From a checkpoint of a small transformer trained on Wikipedia.
Size: 11 layers, width 160, 2 heads of 64, MLP 384 SwiGLU, vocabulary 1034, 3.3M parameters.
Architecture: RMSNorm before each block, no biases in attention or MLP.
Training: a variant of Muon for these matrices, 238M tokens, 5265 steps.
Each number is 500 + 25 x the weight over its row's rms, rounded and kept within 0 to 999. Layers, rows and columns count from 0. Numbers have three digits each. The size before them is the row's rms in percent of the matrix's.

# layer 6 MLP gate, 384x160, rms 0.285, rows 173-345, columns 0-79
095:491538497487491533483449518516461502515515499513496465438516508555479494491454562498496464507495511489493524529500505516491484481529456475484529467533445448491514506480523521486465470512536473467524516521509455515464529477497515481488479455
101:491507519449495492446511494506500575542506537500529508480477547500520552480458536458487493516525469504513526532486470482466479513509498517499501523515514486528484520508515477546490451484473494517477519459496488495492493483548495476510517474
101:474446494480489470510524451503526512568500457481477490487487486512499499503511503528457507514541522520504492483529521493467493496532469505522538456482506504554518547507498501512476527525484434507511498532498500473514495531518558470455483515
096:485537493517472505523501481529513533485528524483551521519506489525479476464469458500532470462510464542479471540498488523464492468480499474499519504501527468489494489497509509479500506479454474513511548502538498508478489515498500481550464471
102:500520511479505546463418503476496488493472479495523483473469537529553477468482497453495535506484524500511496547499463522519507481505493444487502485497498475477496488499539534531469448531477491499480504528482537503485509521519496485507492504
104:489460534533532519490521530525487451502560498520493535437506502516501488486575479494507493484518498514496541506500505498485512484493508479548480545499505499542526526503554499492492488536475497491482486553501480505477479517504486529530487521
093:481500458487496491522507503497525492533522433523530494455538509547528510489497525515486507537490498521508475509516485459512513509519503503490535489538529505502488530485500507512504523547471519477514521522503484513506472497511468540486467490
100:476483537499488495517505483457539490515503549503461480477485485517474483466509478476465462497515503505483508517507492482512481511539525530480514475528506498524512512482534483534556479513485518472498502508523527452471530474502463464530542521
090:501518476524517494500474497451501514486512515482455504494494513498525483513470457489501464551510487529493474525492502502503499500476503485520534486518512444510461504478519492516510539530524497560516511486497512443470508499479474494493484484
103:500516502521520446461548514494448522545474493494474460485469510518531502526509518530473527527514504474474544504540555458509497502512509522466500492476513505494524533497521507530500507485541458488496506476552474504517466498516483466515497480
103:438489469485457477479528470501491492500488467560516539478496458516482521506488505472484493516526573525515493456519526537471473534470512486540495470471491489515481527488483506518536485506471491526515479480513446463499468486495496490540534510
095:506491512520546518551535468533521479520505516481499510486494453482460509505508517483501488550515501531531541502464503438507477522522492509487468520491510493524518508538492511547486491477507451506501467502477495569480494527491532519504454499
103:478519547490492520542572484526517455507452449505500491517459500529518481526503527524484504454520491510517478497457535502504500490518499503499554455447467495496480503493523503494524505523543556544491494506540469491421484502491508487524445519
094:489511519467521470503501459501511494499505517518522560450506458505499519493533486520488503520527501515489490495503501537493483523513525507544470536507477484522497483522461445514539475528511506499482512549505509483520522441521484485489537540
092:475503508502525443535540500521476447557501508483492454517506485545451495535456543477492506520507504513451457513499536455509482544516511481470491534501454505515497475477541463492486479496514506495460508514534485515498473530463490498464519498
101:461490432487461521496492485529487478503485436560577480494468468502506483540462519521468474483480477511458476515519483485489501487537476490492535491481488499505500498497470469485473482513543510507469524495502522550522517460497486485509491491
101:483504492534487526491492485521483501492440525521491524484497493502462464471525490530497517470530479489519494558552460507485471484465490497531468504528479510512520492452495518492467463520548530484523504511548533521502527498528473493515489521
100:518469489486505576490512503459470485518482490502545481483532493473476489513499462521486455501447489473500516490471468465518505512504490480497489506487509502527476489518517483522495499511501462532479515490494479497541488519514472481556518474
097:504496545462463503503464451461464554488486495494452526510528513545493501545496488474482516472507530484507509534520541471471484493493522466541497486530553474500506499492492532515526496470503494463529500538500525525505500503498500490525502510
099:498446518431506520507481552509465522472486532504461495479463524513481533471457509510472469500508529492544476515482505477499479521478513509492504534503517497503520482538484535498522481504498491475492505470487451509502509534475501481500490488
104:490500459501511544479514470489564489525494469507525453527488494518467514523484496463513503519491468484475469485495443517460505518479533523520479532526472535500485449502495518535497474502506527502452567444522533478489481506526542515531535499
103:496522487462517496512498465498515546481489518526488536518514491504475506481561515523502466516450479492501447477544472478498454496518523463507491507520521500490497518487484449465503489549494479516469507517513456517506548533498516443516516515
102:461469498539477460511543537503549562496479522487545503468460432498526542515468512508484465478528458509436486527540491476513502525443490511509464499500500501480527492497496521466498502477510482482513474500498490520454470511550517467483503478
097:536503498516514521531523485481482499517511515496501478499485459507463543555548485519488462481477461584502488499446470491468507504480475470452448537537499496485496491530494493541522526536489510519461482486498477512487473506530535470514526475
107:515502488498475509496477507475514508521503455478485478508448489528489478464499450534491493523520483509489528489539485494552463472489532553487548469509492484484493513516464476490506501541473504495523509508494518568494490533465452523445544506
095:490463539541473492495457507473530516499440521495492487478475455511499461539500453527524494467517485473481509501480478521449494483543515477502498502456465465516484504517463492499484504488503545476523514535516495491493494509483482511505495520
105:452476501515494492529519521523537492542513517503498487496513532515461508508485517525524500499521482515507452517493460495528485509495482461522490483526510494489446541464513487451510524526511498491453553489511506495489517522495507515496444513
094:460474503516489519507520463504510572515507536534506505532516495529503522512474498532436486515545513516497533470471494507490491487543453494507460503456496517507509506500493530510485497503504561489470439498561478496552506472515502479462453515
095:467508510522491540514551489442559527469481469518523479484483520538501483507470477487442478462530467508502495468525522507513497510512524457525501524525491530485503542472510474550523521491495504498521505498473513499498500503518510533527494507
107:497469524520498504496481512520488492480546494534502524509479471553509541527503480512488478478513503519447515504482475477519481460486519482496529485534457496492498487512515503491534528488496496510472520508490466508513549497463499509483536515
099:522494480487484504445493494483492520484495502516457541490504494506538496491426508494512508494508471505511522544482494529580470487492510491533519512514498504532465499465520505485504531529527505491488483517452487512480494474495476512504524500
091:481491538464517474499478523491474530495507498521438531484494477494501514501508454503511502509496454472516473500454511521473499483514494472459487493500479538449523592526473584511460493502503469519460515482508509521486525518486473493528508509
105:476501458484502498518513510520540530496494511546504490515482437535533504548501488512457486502495510495483490518529483455469507529513495449536506501508516504457514511468506486548497503519479459547520475462477440489482501527508520510509520472
098:533468508471502533489561476479502508527524516486531498522521524526502470498501506485454532548540455501489503519511500475469481497468527466487528451471524474513507463473500455524499468465513488508491475474501489520469490521488546538493500486
095:481480492497460503480493463479500487494488482475521521441483465499485506428500520450530538479501471464500521503471481442472495523453516510474515494446463504496456531465511527487515513490505497514498490477515463520505513528534547496511529475
099:473487513496514481545500487502518484487488490519516539485458472484449488494493526492517517489487520544477459492528512490523497537527520531510524532529457483473494477491529484503509492518466450503454486515508532470468510546504496514448478491
103:501463507514468534504487489504435499517462427478487489478502475522512549450484510492470497511500495540508489519517496494528482462502510478502474526510473521511477490519503499556529488479483483510502508489498433530500485517485486461478522502
108:489515520538472466481488435532514475473507499525515480486525465551503443512469472478475543478509473515488491500504534489485486494460510463507497563517488508499509518484537479478496476488476521499461508479489518564516470497478496527469482518
085:522487520513436492526477497459531499480476518516505487529533521516468538486468529507483455497489516480509496515512509524541503505461487492495497526529525520473460543555507445519490479514463498552495470527535530518515489462521513461526508516
096:495414524492481490488471499537467488486516475486503513462496465516563538482494492481501521467501498475462514500512488534520522517482502519466501493491487493519483499453551506557497505456503503519509533463539538505458483511481453479529485515
105:482467518508490541537527537494496506537507462488536442480508531507483532534527479516488504484482497487526506463459480486438509491534533511464514456449463521516499502450483534514535494513513525492546505505531475530429477485516516505513509495
104:471473519525511546487477501515532503512489532511465488510452531498520449512531453485506509506473529538464462504497514543515523459505528468492508516523522472485474511502522454539440467484474533548507501498501490510486519489499502533479504489
099:457525467484479478511516489496472530480516516454467492482532487500480520510461502491483527508557511457526510483533503493516490523517477499526471516522510552547476506489532481480484479520488477486465510525502481571496496525519502480495503473
097:445467513507508501512506473545559488539464478482471470509520515512496495478470512512512486489542442516452507485475534481515474486482526492498472506510490476535479504519486484495513493491464521509501502527532525496520489477503478527517525488
092:462525475504491518522482502494466496481483459506547504489468533517496528496520536485507541515495478490518548525513511484467501514492498526507491509527539493507513536479470534486528499501528450483490481474470437480494455577520508472452522469
106:488518508476549509487518495517504540469503508513492503503501507546485502504470552466439530511516533500513474511499497513475503564467482490487516494538524469504521484444536488510465458485562515520487523500493512525488565523482531508530511502
098:498451568481501539523550495485489532480505496478485544478472525504475470487561512490507469476509520511485537532541510507499479505525474473498530488471515482545498498498550490506484501522466530540524518530493509489455468532530495512454484533
105:500486501494516507541557495506535508481522531507530469513483545460456492546480485520518464476503498512483510511493432471521516554482488488538484506522480496502508498510466540448542544552486478509547556500473487514523474480487512484500498478
101:513527488492501499524556513493471500512477504503489499479514502480497523506471486481455494512497506471509558530499507434532511498513476498525464495454527518534497535549520509545502448463495489533508520517512480522483487505569492494483479499
099:477468535466494501527482501496483446525511467493543535518526545473441480528503545456521468502521462509498484504503544465496450449490471512534477496564462509492498494506534456517488478517530498521505490496530497502505491492524485497498477498
102:455444528499488532505480487513523496538485479492467523536494465519526505503440501465453506528480491445474512510505517526503470503459461499484506503520518481495477484453464470500460479513514521531483525501482517469465514472531487478443515489
100:537486442510477480515476472486495541494499528460506507478477487499500473451468494510501544492519523549507486501524496475491473508492491475505500496474460496492518469485493527511492469556524514512458519540513479530469549493527503458496506489
099:462510480461488483564482508506492514517503487507479503508480491495480461500539486443553515539485539525506464466491555518529506510469505478505444451462508455490528479479481489490526469509502498479518502530498539525498468487535499488497492495
090:537529487518524491515542542508469471501496516557546497528499484524470523480495457505536471478500534491501508477511503504494520522467522469486532518487472471518461526524498496521473495533501504494503544434475515518518514533512480502474511483
092:532507514547507543468535480520486481526487496508481514488472527439480529514518499516534519530529524560504501510535557504496494473492519470475510492496513477520476495495523527473539458447500515514496472576472462526489516495502492480523484459
103:482522493519474525517511472493540539487487520501507486504524534533469533467495499471464477499512465481472485528488521507511500499529498492522470552535490498499507507493477474524549499462468545491531490505463502463465505505556534482479475501
098:472454484533519509485515486531475515505466474497550516519514491474477495475490505506486528503517464488533509514514470517519528499498530511510515507487512489475488518498540511488507472499469495482519519476502470493481514547514492513505532505
106:514474504481502472474506464499465486516508479516468533492500531540482511499502523539487494491534464501483488505485493492484506479501542528473459476504515490487483521494526498501476490556480524480509465503506552466495520542546482491543471477
103:456502488528482543513479449517496481490504488497524455520464509527508518477467476507516504512537526517490508505508551465522492466520481512490484503463453480523532504509526501559516477459497448478482494523487495497492492487511511538522519436
106:481550493506459483465521485511467514521516541499468480455475482521514482522488502498490524482517533555507521496492481501482476509477512514473501497488481491542504519514560467474515496511502536512459516534494468486537468476505497505511513577
103:473503541525493528484485473476527495520503543518519506560487510505512515475527478470510473529527526535539533491453495509509556499507508488492456474484498475569506485534523510512551527504533513482500493514495476485518484550504489455476501503
096:545489493478461510473526477506500476523524516499474507488546503533482537500529495449520508502486538498504490511514419525496477521466520523454476516465533478496492522437508488511517478500488470494462500558521506479497504540527508483485486489
097:466467515472500511512507517490471478457519498487493511523472504444472524535498498516528482483537551517507523491519444467515490478488497507509466516482511509517506484475488489514468446501502543529465524495520511494485491538494481481494466534
105:524473499500527440478501530506467542507530511502488479477456518548460453484488512519508466491520516492500525464454505498517485522479530461453516533484507487504529512485506503519466479484530527490490520502531483497497516501483520522468467520
102:476485514508486497527488470514468529514462458514488474490458512523474455528515515525517465487525468506479470518495484466532471473547504510450487531530497524512525481444510520506527449529483456510480504520471477495516494486510505454495475540
093:494464486548502484517527516498552560544481497495472493526485498520473511511491527503514496515534488520480513482576541511496501469498502525421504507482495508487519488494519510453505519457471452551486535510458493507478501466496460501495488517
101:453501513545513517512512510512477516519492508528467462497539544506488468524493494502460502518533480471534458541502496463486462461499517516512520474461503508531484490508487474479545521519517501572535491479486484528517507479529508488518489510
089:521500502521477458477468489506448492513525492509512503513507469505477476488493482500551480498496503486484508542499497517544458478511455502502502473479497490551451531520494514458492538504460467540461519518541490494493443500500438445485534548
102:473494506523518480514525488487505523497495518487527499477513477560469551541446481483469478474494533463518531480484456498531494498505517476524484506542520494499516490547545494501522547457432478535503514509522470521494498521509532508474516489
090:486479558504468520539527493497513529491515527510472485521498531531516511526505496504469461536509525493519498513496501524467487497501494548465484554493496495488455531456505499508495505516518478491491532490501515517510505512491579495490506500
106:496560516511520483488564494466483529483439543489540489489502543502467479501424479501487500516497489503476481467479476520476532481496511499476494495493498499513512491504509469485529480483530506535490471497469481480543493502501518484484495489
107:476481490528537498533520505494468501475486521509465530441528506523505502536501535500496457512528502522507480504500460533554512543523526442511519499489477496484489506552468497495511452501460510526464506534501480515456508535509506482528475509
095:484479558487519465508499455508528502536505507522493486517471510492517484469488425509491526477561540523475492486502537465549467482498500478469570513535505490519476514516444463502482521499487513503506479510528538517468500541473510525510498457
105:497517516506507502509505481510448504545461476499505483472487533565491480535450504537481561487488508491504488502497499508473479508524554493490513493506508500539535500480537544533489508489502483454474468465535520516531525506504521504556487515
100:467541521520489513514464488528502491535447514488483455484501524527464469531472492521510458496520443486487478551441505530501518523494529512492515464531523476491518480514503541505490482473476502522499511495508471510468470507457506494503492562
096:515530514530487496500514450473526514549515503477571511491431492472541505467529484484513467536525507488472489491464523510526470542484490491467453555536488497506470498493542496501510504496481482520516522482480523528535501550486536521512511532
113:481491519502484521505452463513479535496487462516465482492483517521488505522494514492494505503499511465508447521526488506491503486507528538484552493477459510532551476497498484527477492510500501513533479476509486514472506474514512490515510505
101:468499540496504529507483518482502491512485508487490499506497496507468461492467486478499536508512522485508477470486466466493495511509560440491493537492498494463498515489509516483541484439465509458517460548505494505528484462521524499481488476
102:489513496471501471546531476478532544530493467549536494490494490518477517472475520488479470505523453478503482507474489529451493540455542513518514492504525499533530482510545497509504535502515478512494499491507445510511444513510457516513527556
099:469505518482523484478527501471498540464537466452488516475464498514485523485489500499499509529522477538524496526510522507494494524512522514507467513545468492532495454493520540506528466502462495521468534492477536492551511524519485505452520530
108:472493513472514535527526519510510503459506524517505465516486470558493526527480479498495507502500500490523478528480513464444508536513496460467474500502514442496499537488516417476478528481525521451504532507497474573488517497534513482462513539
102:504515527468523475525550481510509505542476551475489536481472488528505520505537527485531499491544497490515517506479444454482482479476488507490514449532494467507490465441541491514498509440488501490480515481486506534514512462515523469454513510
101:528541509513473540491510543500494531508505515543509496513515545536517452498514501511502448542508487526445494478531520512479517463492496527519462527522480461541488507506468547510507507497559509513505519510482480497498504490533528475507500526
101:486524516493489489513509522521468520463527527513482498463484460516503506550491477472490478537504546515486504496492506487548502535479504510496502496455496456509518491485491448540512503496512491457450490512536536493511484472448502525494489486
104:484487481457484470526494497509455513517511472495483493486458493515544534496482517466498522536510463544509528558468483526511517531527483557513445490507517503525538512479537489526493517499552523519521511497477478522476509511500507477450521526
100:449445551496495502514452525480519488513524505510532484498517495474529550490503477500509477508493472530456509482551483499480511471414463503515541536493489498523547484492479499487515475496481486501510526525525482500499465567464531518486510484
089:515500500538497534476453470508451487485509482498507554435470491515478466522479486456520501473488509474485511479483517476521494520511531482479467496529476489481451511514487496505488480511482476498493506511558535483517512482522483471479498506
100:504513545496538525519528522474483538483519476503473528485451518511471463493493515486519473480502471533512505502540502461504503495493534481508493517493511527532466510509507486515509507497524488539483488496516523484504498474493505471520426467
101:460478515463522517475469485478527543504528540504507515505463520468463518475462526470468498522464515496515494510475493522501454535524506510506493492544490517526487514476524477528537505533535536481552518512474516492505497462513501485516523460
103:541493511499546486507548501461547500494509525501532548467491514503488467538457501477478510512491467471493498491501483499496479514466474498433491429526487489548472478482518495493501532489491471502486494495486480526493477483495462465506485498
102:478496519503523521556480469484484533524469506485528488503473505505497492501496469549541441468507482545505524514445506513567470492516472467468535490538478493476517479486497473501545506511511464507487523487526493478484520526512490485488544484
082:485535502506461526495426475489524528523490483509495508555503546505519484511496463484483503455472516468471499496510476499513523498459493461499507485523521539458530480523495504478505493488476547529490486485550521499492476542471492519451486500
106:491509517451480510514506475504498513503527507483504490498471482496531515499457535497483494504536547492446522507552496604503511514527519468477525542513509479513477489489532444496507494509503539507512465518507491485487483486475496508501464459
103:502488517478504523515521499515469502492484483505538522513528501510520494516510504538532514455531496492488530477542514480562503519504503508495489499510502471518490527507511532481524502524469511522512531457508508472524531493504495463511526486
095:467506489516483455486531485505528550517508451501512426488487485485483466555465474472528524477526554485517536544515510516546531489511486495450501485494494479523502485479530522507521508520499503536493455502503530503530459500495546506473478477
099:488511495503517525509460495540491505510512485503494511476463489555490522490513507503497521555475486528534540496509479525504503520485499477544517493519528509501492536443495480539479500500512505544515497515498500492513497516457511492526491496
101:518472463484513532498465478525489475502552510503480490476519500553496476521481494482489521503548537506516521532527513471520462507536496500516482521520515505549480468472532436486500532463448500493505554500488479507502532489483532500467526520
103:499528467492475491491523495491492484523552477529525506454470519517488528552457498467516491522530526512506504518529472486521469465470524483418495469483475534509521491489486480519538461530473492495514491517545467478497505472491550534516515542
093:509511497461471497460479472514496482522502466511463520471487516531491527500514491598494463502527497496502508495528535474496490507494517529529495504551481525542508502495499490553499447520514521486459501489478501529505483474475510511469504479
101:538475475525462473433518474515506510522476482471488493523502520505497496496529471495502491500524470567503506525504521505498540495476482493508520452510516463508494504512526513509522508460533462491494511476481449491489481492490518501478521500
101:490515510534511542541488492485518494530483494502499509492444519507497478470504497541494458461499456528494500541509487485434473485459507482522493498533465479524495534496525533511538437487485458561485481503484466485525506486490543517526537456
105:506503513528475478528523478514518538455495497522510457488499485516543520531524534506486501547569522442523522504437487495490534476477494483488485518530513538507464485475481466493491478509471477534512496465516518485451520464497528510504495487
081:477471464462452497514488475519535503534511548508512533530511497494531501525503539492461489513515487524527490489528501517491497501496495489456510491515471590524504479501534511461440490540515519505486467520507508525548479502515508462504507508
105:464508469489467502476502545484479489521441500482500510504557533507480514508501474521500511516456537499490496473528493504478516464488518473501506533481477424508512519475513499528509460539527504508527521477575498471499509482500487535467527521
099:525504500467468520484524501529525511524525499515565531476506513475479499513452460493500493458478469501450475473510499519482501495481540479497488487593499492555490552529473472527484482511537504491487518475491491522518521502511548492500480496
105:490471478488468480529458509575494548517472483485492533535511504498532494448553468470489519526508458557517512484495505479512462517498470497490500497508490499542481486478525472512541513495493534469518538538524491516511493514529502480485479521
118:478509524507490491558509549499482504518504501477502493507489498506498537558497499472509491548510440506504519524537511527527503512503521475505475458526476504479500526546507499489505498498507493526527505513524506576494480541506512476463494503
094:499470533496497517472507450515529525525493454497468496466509499509482512489510469493491503493499492502483483498503505555494513487524544491446518485503538524497516488521507479504495552491512553519496488514471525515527512480479492495455483539
103:514480492506485551459497498526521529529513497487479462528518508544482536521521507473496488531518478478509511502502496520464504496462494518541472479488470526527460494460491508507485502489518512466504486494499494475516471515451495470545508460
097:508539507551496521523524515496485492479471477470508507536533517502508518532492521480518546496517511504523534476489489512517472509507510481507500469478448484504502429450501478510507499451481512517514494475528515492531526532469514468467465492
099:482504548512477455543515510517507504482489500481473509500528496503546559527517529496470541554504503477504505483509510501513467540548504474500530490482469484477506515506482449519512467499512516501502529527553532506483478512511464509525486517
098:515537503529451490507491499493507494498524498507469470505476533465513513474452494489500525502515488513501497504489457481484511506472488504460472479479486481530503503480507550518535549485486507495463469542532540529488515485529490489448544458
096:497536456488482578482469529511475562456518511493505468503495500516525478536532495488525504503498516519482500510475513492501526481521531496472479473495470529506459511562521465545489502470516472524464489506520478550513485472530499523489464528
105:483463493505503489514496493510529526497482475490446470524508474492494495509473529452439477498531478521430510492493504524506455481449486510479485493520443470510484464507536529493508506548495522489488517502493522505480491493525525474496502502
111:515516499519499500546524547504483523504497523520458525521499526514503495502529519546484501466518483491512513469557518515495526485479535468504515531510507480501474514474510467523503466507504533480514511533539508460478448524514492517507508486
105:487455508486457517519483513526487499526481512523484529495495493519511486493477530489521485475461471548497505537480542502457476500491503523538505513514488481480473536445490526517469481523502469516488499457508482514505477497513475503520520481
104:511542546525507514504472492508501524524522476516491484473471495501513524550469547505500526493529495505525509521536489515490510475498522488501469487555522522512477479483482504516504495462504475518529501480462459499544516482514510510537527470
102:479474509497492508509546494494488476494514498525498523493546538508520474498497544515502487474534499531503490503483488572461523452494494499494482506486476466522483515473510529462507527510463500527462485520507517484481566488480490496522502483
101:457482486516521512537547488492500498497475478549521485510517488496473535533514512476556520491542538515449491521465482512518472478521520481521477491470468481506428466492501500519487522529461531520493492520503515524518517510530492514489511437
097:473494475494487502488509484476573490491536465480517494480498527513478503501484455506484479495520477544499500486509466476496496531494523451572514500522507507545508536503499520491491501506497455475528534494539485517522544480546478512477518488
100:485534504509484489469471487472478487564442487528520508458479499487493494491520502478484489515531472493502530515498498550476517516506516488495492484526451469496496518485562546512504513510477514557464462450501495487490500509490532544497479512
101:502509523498487505478484476465474518466485511442450531499481525520534521473561489481489509490483482547549490527483497516507442505442519510500505485507499523505485521480517478474492505522482553490497514505538510536543507522546486493512489514
109:477529493517492490475528536552487486494487511516478486498481501498461527452548467516512534471513496536479460547458480509479486468508528503535518535519521502521509462508495498524523464550494489498445443505488521504535467460521470458484500516
096:475516499520504491507471489500456441476498495520533496510500513509522518529473465483520521434520533536498468496519499467482494493527527514492519539542456518519562480482505512498488506513456429501468527529523555503481484516488441490456467476
097:465462482475513507516512489494469534537492493499529499511488513507485496419496484487442496528522498526480491476467496551509522484497474523489501430526488521522479494486521469497531509520481522453454541522480503523489495486521520515570455516
099:460532483522499493491461499501514483512483516538550460519509485488427514459505534489505499522511485511504523529483535519461462517482502458505512479511576501479500522476484487508526470483498490491525490482516469477538518511504523530523509497
107:449478524504496583505498490507470472486513504518514467561514501530485502525503523519506493526486527531481498507493490520473434522528516500505490506490540494529514550504488499492498482543513520523474480484473530513485493513503509484477512482
096:484484520513499514486493490521511493485486560504507460493480560514510519474500449483498426497483507499535526501482485554479521478486503529521519487511486484505525495442566507483537522437473465500475512499481523513491486517513516477488472476
089:494497499517474528504541472513477511485510532515518516490487476494454463521519524493484553514476500519463517537527509520517523512480472472509514503474507489455499482526553530521507483498529505489457512527484481484498474496541538464506456540
100:497450491517503512498553451548486521507450505541504516491456486467519494551506494508477515498519513483458505523513519463516500502508503450525484473503527506499493466477530500505478486496509504508518494470498490530473565531478497537480498479
096:519480509520468459514540523541515502510517480499477503477521489517484505533491508498511514519488549510460489491528478486482497514548523537494466456506496462512501503480542461569510509531453504440468475482520489486524499527482489495501497486
100:445485519521500469524516496452480477561508520511531527470519504442540503476507472465487517471489466507487498510524520496505509498527480506475480490540506478550511468502511479512504512488517453495542485505516525489498529531504507495470501530
093:453473517544500485485452508518524464478486500493489512486434455545472471478482493488531472528487472492465555506475523473508518508519509512473476525528495508490502554478509556500504499519516547461539533474464474511481495468462585487501513521
092:455523516479470552535507489477489521493510485475490513512453487514507518528513485494484476489536540537474494480523511525479496467516515416505514490486493483516502533486491509459456496488474481543483514485497496509466492488483533470498510513
098:485517540493526523488502506520484492516504476509546519485495496508473486504501494529486458517518473476530453513495483469510549529480483506477479488491508500524529488480536480493460474494463503500478509454463432501483532494481496494450496479
097:493494524494499493474523533466511486513444510512450496486501481496509531490457521475462501505504509505491496511493501498494527513483505473526533481485513493496488425475477486436512469520503482555523520471506521519537472510505514503496466532
104:470447481512509536524459494479491509514491517516520511515509505521453522488482562487512475483545538459476511531522507521496466459501494526484504487511481447502509520498443518520485492535476539534500457455484482503473462492487511508492496483
103:456486512502514515563484469452488515550486477498533544501482495538485495526488521502498476480473493496557490498524476493461526491545488539552481469474495521499477497473526480479532504526489530481488481535534491486499498519524494483485494557
096:486484498537511494511444493520513539528516517512508482541529499574573491468469519501436517519516531461484510502508501497500469471508496497512542501514504495549455516489456507480488479475494542529483517494521501488500510536493494530503492468
096:499530506517459500503526510502533490483523471505524515486459507532555497502503516465559448492509519503494458505529486519469507493555533504493491510497504486505510509488503458493494503490507513495529502506519484513594551474524489479472534478
106:517477502473485508534500491474499523478483539479496462536495445509466499491499532494538520497530486479539481524472482487531504505485510470479529485543515466548460502500528460502508522506483449510498455570523507499537485505514514481522494467
103:517456514533469498519536481507559528542513565507469481499536489483508525492471507476482514518509495548534526485489514511497478521490524514506531472458481475491444545471503536501479509533504551492442507487532508478493505547527509523511521484
102:513503483488534485489481463516508518503515523533502492459445525489503492516484555460505495503502479543527517543525480497469453489558524466486526457468495481509502508474508507539514461492517486523504541525545507497483501519495516493544496533
099:500531546477455526494485425506474490519449497485469511490458497519500502495494444505512512505447551495539525509500487496519495526507521483519512487502510535502523545535523514505517488512481493546517490530459513468509510540492478448468505494
107:520488477456479480502511515509526523533484510451476532497492530523507513494525544509524507517506468530495427515494492476471476511516529488472485489512504465511488509475489494519555466559477534497505487499519534470527497514529529454505528546
099:466482464530451539472506483452522496506502494499521505550511509521507471504549504479501488547470519520518482496499534501471472494534510511475474480495441492540498458487512502528559490517466506509482487487477455513539485504519529455504503470
109:496494505525480542488497524463497505526488488466504486508532494530451495474437518510496456506520509494476475489510501513486493500479507485509445531547545496457456509480543488527484491492524531487476493513530508486514467501490497479483541498
094:493521501482474520462433509550501509505521525529519460500496508537529500502485566488479498479468454518497453467518506477527496518531501481490502448490512535522482514504524503489495506470506498512470491527510541495479495533522503516521497473
091:478495492507469482460478494447492535499497488511502511464493558493481482545525468497522516463511465508544489525541475480497482459493522497506504529500484543500519501514537513545506454467472494487481516485518488539519490471472496543522494520
102:465527481498532490502540508508441469481466490493514486443533562430438509477519464497499479544538479515516484512471467488517532517492469521530512537509515492491519509479542507459490466533486482487503494531472445525536517471508504483479491500
091:497480515539497487473504451510495491470519482507481509467513481495499480528466468469485477509534513492500520497426491423493465517495480525502471527528487490544488522475543530494473534505467508494520537506479490505479479482489495522514474461
098:514505493457499522524530530526493539526510473480515493551469513505465501548529482511480526535524509500504475565513527526484480479506490533511537532521486495494540480510523505507488493530504502520506509519472497479487530520478425491511490529
093:457500485525484524434478529493519522503521493457446518504480523511517517514505517479536468482499454505499500492549501533512487443494502490504505506515493516506517528493481503488503509493480499501473477512555515534494527524475523473498453441
102:482500465489486492508566506537502502506506527493482446471526499485502521505479521462513495496491470514490463517505478485491505479516496485520496461481528469594539473497475510475483522535500486504536502508479494543508445517451491502499476496
106:510475518509489516526543490501520502499501529519481511550514502510515468519509466490527506516464513513481517513505500526508495503520474489477520449518513447490513530526534487478520505469491489565485526517491464518522531516519520520522454522
106:460450507485481511524486517458528494540462495479491507505440509546504509507503493518476512514538536523499462486530517552494495515482488517468491529510517499506512496472454500471515486480522444513487507506534509522521460520501499508538537503
098:502481526520468532482524517462499542482506506517510532517443508472468512486498549456469478502484503488464501465492533515508492490481475495517530500489491510512489440473489492591463488502545536480493519517551514477501519496516461465496511511
103:500528496501515458497546484497475544536443448462484461523501472518497540513486510478532496527493494517475514496495478526503506532529522491479502528521510459525461479513464492507491509498500502468495531469509491551483482495528519493531533536
102:459457475479469510508511503504491545485507504486522441491500525532506521475501531515467490493488463492499476485502464502494496510509497497501537498492524476524502490538494506507512493550472520504493527545499498501488523521461533458499475474
098:476497522485444464473527504492486518508495525456511481460529509514465500494499494495492500509498451499515522505513486488471507539502510483525515463486470514512529512525547478543464476480459507502482486517496513470512458530504521502514482528
107:516549535512534476482495483498452532468514475521487498497484479506482497489492511505470469526507477529489529557532522511523507463526511476503537531503476512538538514444522456480515464482529527483474512478516542468533488493478502479518515467
098:463498503503510505541552477493523494496493498493491512477466498486508481471540507468529508495498571520522490496521491506573494512524499461464487515461488509520483502516567493509513452527485481470514471503497529482464505527507437495545512513
092:477515506509486529491480499549502502483466555512492484518523511462491508513506510479542515478566498533510543507481505549490454489528509499529523475469492500518501497495501482504522467479511499546507437519526523545499505489562526482469463498
098:472516454530459527503472500516498536496520517526500522487493551497520521527481478510508515506481473495521474498466509488475528511497525481520521505516494511478483514481486503469557495507471511570562497527536511582491488481547488485486519502
104:524516490434450530530516441521476500519476452500523472502475517533470481499511467482540471524489508499491508472470482516448496488488505479470528505514495492523471454488470461542481526472485503473483506520506506446474540524507499461488472484
092:478511470499525522449513508483470495496506503513469505448472511523476517484525565515496475517518519540518471491507468528475503520503494413509483467500485504526499488514517496471487504528494522480456491507542468495479504511487491497489497503
096:491481530519532508515464526517473482491532516516467484509492542490476544494530466492492471488495464464461516487495494488504509460519477432533472510504516523495468502497494515476520483471496515512525534510519504538499531468481503493458491460
107:452530511491463481487535489560505510539465486547505566501511501516491544520501495497529532507530455524471502518478509523480421529488509474508501484514503524531498493512523450536491494523565505492490444506494493509522503530534534483462488470
084:462465520532548480478470521481525488481515498523474482532464516498534460506491535489516526512523487476499517507510464516489500437519463477525527474494481508451451502484520504517494506480458503475486492517522502484461491474510541520459485497
097:460502495465518490515462538493490510511495519531529500486478497487479507500503468510458490537511537483512454459531510509511520534470471499517500507491499530499500470512469543488483448526480496529562529467518514534504503519499495434500467457
106:458522491505431522529504469494481491451483442510485476502538484507508555456517520500485474497494541507466509481505492529499471514476509486491491547507428468529515520552508489479532451539523498523526493494497468549452518471515511499502537514
097:479543519526474491485531443484515488495521460516498524488580452468497490497466492473568521520542522498475490490468499501542441519485522539466556469499469457494528500486491502493516504475494497482522513506511479507518513494512490516534490471
106:506505509520504524559518497507472502511493486465496492468504490534510507464550454445483503524500526506493508476512491499497532542507501510523474478553474491520518503490557512515503496510507505451554474507441504476460495508512499484504483483